Part of a small language model's weights.
Size: 12 layers, MLP 1024 SwiGLU.
Architecture: RMSNorm after each block, no biases in attention or MLP, untied embeddings, normalized queries and keys.
Each number is 128 + 24 x the weight over the matrix's rms, rounded and kept within 0 to 255. Layers, rows and columns count from 0. Numbers have three digits each.

# up: layer 5 MLP up, 1024x512, rms 0.0836, rows 662-668, columns 256-383
# down: layer 5 MLP down (transposed), 1024x512, rms 0.0812, rows 662-668, columns 256-383
# gate: layer 5 MLP gate, 1024x512, rms 0.0779, rows 663-669, columns 256-383
up662:114133149131174126145095123121127130128114126124160171094135151120140135115148124141155154130157105170126152120111147124126097098104145133127144155117147124120100132108140127090144119172127149134100137113097143139146149146095144115142184152144124157158165121073113121105158081123170141143138109130122151119154126123134149135145118124144168135164102141120128124118139112126101122093107
down662:108112157118190116106118121053119137197147138168156152135114136140088123131127121119093113126109148166088093117087139093111145072112111116110162146145133142152122159117139122111122159105121088164110096138129160119161132123124121147128140114113106143123146111138142131071137090101147097139138100184106113145141068128141138123136168125131162119136164138174111134106135116127149126113102
gate663:142137065115088104118112104110118149095128157118133138163113107132117112138114157104182146143117132115109100134159128130189161157083128112116089147114148143142139148129127169148094126154109145138140124124132154143172124096137195105133114129099120101177139158115112088123153110082137121127092152094149138171109129123150112142137147128096129085112110173181166156182108101156098070138135
up663:135095178125144136108158139153120118093108110139111129119087118131112129157109127123156130131145119115132143103106104110157118100168104128109108075108089131116129097122148129131142095122158131134114100189124142118081160112119096160128117124154115095145095139144114159076098132165114138120111108175147093141111123164124078159131158119133126084107115140130120104172122109090175134134112
down663:087115169148101188055142156158111112169163113142128079123181135112138091075085116119173123096147123100130114126078158149101066117143108129128141147095113153151134175108141125141188141113119134122120138137119116133135093133117155122155126135119100170126157145160138143091140067109132116127100079101103120138108180139081116150146099095161155140151118084109150148141121133129147141134167
gate664:128113095120148163145150112126121134118155084138126110134131114113145123158129174133160156137082142101136115124105181123108145153061157096137143133128101096089108125194133175129104128117146114102108172123138118145120096116150171116147125161088126095138161126101143155138138150151144141168124128115107125114132131141139176154113138139114106117154113130162142105114113108124121120130144
up664:138121131090124128102172109106096135087133130121116098131109155157124118116148126140075156136163146136123157137082162146091062139155083137122092143113139154102162086084119149154115129139086146115088132149173162147102129091128129140120113112112138111137123107107120130113121161127144108144105138153141124079147167129106156139106157098115126130155106099139141125073158155100106122161096
down664:119089146125083088096097144114144136075143100147155136140169150105189140134171100118124144159129121148162098119148166151137131102107157118149134090132152127139162129135107116110197086155158115124166106089141114087145160153140133149131123115119115125159142144106129172131142115122154131132168117107089182131104130130155128131135150115141118100163121149168124179149120129109144119142164
gate665:118116109154102154151104157121129124150147111139187177119077128096131119144142177115132131180103132084074136112118171125111108113136071153140175108154195139149207122150147175086111147132151074120113151091133193110111175077156145144107126159089116131081073161164153116144074118115121113132137127167100148135128118112155138143154167077150106139114153141161117161101100120163121115183145
up665:110140181138172129165153133125128095122131109110115098146136136153132097106124156104105149117166112135134109150162149147131111065147129188099151099126171111109114099107165142107132118118116192127152114132165108137183155205162164141151152134113091086166112102108116127154169132126163173101141123156117100105149103138121103147099114134116101106123170175119132153131115104091124090123092
down665:074144135138147097106106123130138115111148151146139152112099143139109079163087120138146124116112126097185115092122130130111129146175124170156127195103139157134136141155095124121128126121113125194157118123094096098186185135116101075176098113146085094113161159102135095133111136133151103143122125119120171129097143110116134142101139135112137191159117144137116120163113149145152090129145
gate666:127125103076108140118125069111141143079129081119132098086133099142178129121119121137096143135123105158146142138112143142102140128134101143144119126103141174120122142147152139110144132117102090130103111121140109172100127135112109135134109134135142138170168104113120119129091129128154117144105151110152134111094118119117101147139133108134134125113151143110117124178124125151166109120122
up666:148114137123082142166124123119124187113117117119126152112129107140138100143129106101103105165176081083136159159201117144091101135148096153056116138129188133174131090142136112126124124163149123152133155075132103162085100107104098154163130149126088107187184110111143137134106127133129136129120134185168099176127100125146115103143146138097149125169143135114138142163132147141135119128140
down666:107128090136100134125096121157102093134121151162112149076132129111095126099095091161107123120121137106117120145140121144115134045132168132141108161135129171166163121150124157152095127124137104102122114112096125113077119120149136115127140091131118120148140144115117126108106138160113118156149133104159138133140087142088136144095118073136134115116145082073109091128100145104142130142120
gate667:168129139103117140113152142087120147154125134175162149144114126119170123182145096084113117158086148124137091138140127094103119152137169094139196137145107141114139135133079154154147155129153132140120121131116140095098215112138112129092136128168150155125092147114097155120125167131098113155129146161143133119162113119116092150126105119124105171142130102092115110120120101187142158139138
up667:180101133126148142117118137111143113101201110116097119143125067129138122136151110123097155110149107119119156128091095150095172145125117150129114084162131120122110103132114134113103122122127150118145101137122064125146126130117152096144105141133118097177171134134089103139130130130138144098088105143160091147156150148173145157139089129094150088129160100115138104138145155158152170121118
down667:171128117104125137128135135079120163152144117095117121150132097144109151150127097139095121130146148114105184132119122142130144139144186139123151123148090152114123167107098143110106132113160153161113106120165122147134155154142136128110082124137159144129153127120127131107095172145123140128050125140116106149144159143125128156142144099137123117100160164122135138096154162104117144111163
gate668:152118104104089142103116133097128109148104157155110120135183105117110131118112148154124158146150112109128143073174139107145113148147081144139116132095125176133108092123179159133093090115106139190159159104117134155108082109130102151135097121133130137126103104165112120157117159128086114138149166125149139090125135131146113126167103129093110160113167161119136148107109125104136141130140
up668:116116132110113114154107117127124123114105155123174163069084179145119137131110121112130088182112148059128127153129151120149139149167141173154118120137178093118087127142095093118194145047112134115117090138128140187141132103120137092152123151133155174117133118088083121121117147164174116150139173130148127145145170084143130121121107097112150108116112099083147109141152136124131115172120
down668:165143133117089139130125132104123154109120095114142200137143119137138160124117111138150119112147193139131144136161163104086094138122135122079134119150147137145124116090151101146137110090131121138138100114117115110130146153121096113130090089130137142121106128140091131126124153121123130108094143177113114103150140139143117098133146114145116127145123128156147127123130105107118150093147
gate669:099105103083146118127127151129154129106140114116154141102119104121170128142125121124108138115113087143155068091146116157126136115182108110115091105139149108108128104082151142116127133184135107065146134104148133093145139151091071105160092100137140190146132146130130117164126108113140128140078124113143125148161121122171169152113127108179164087138120120128145074161097111123123119091156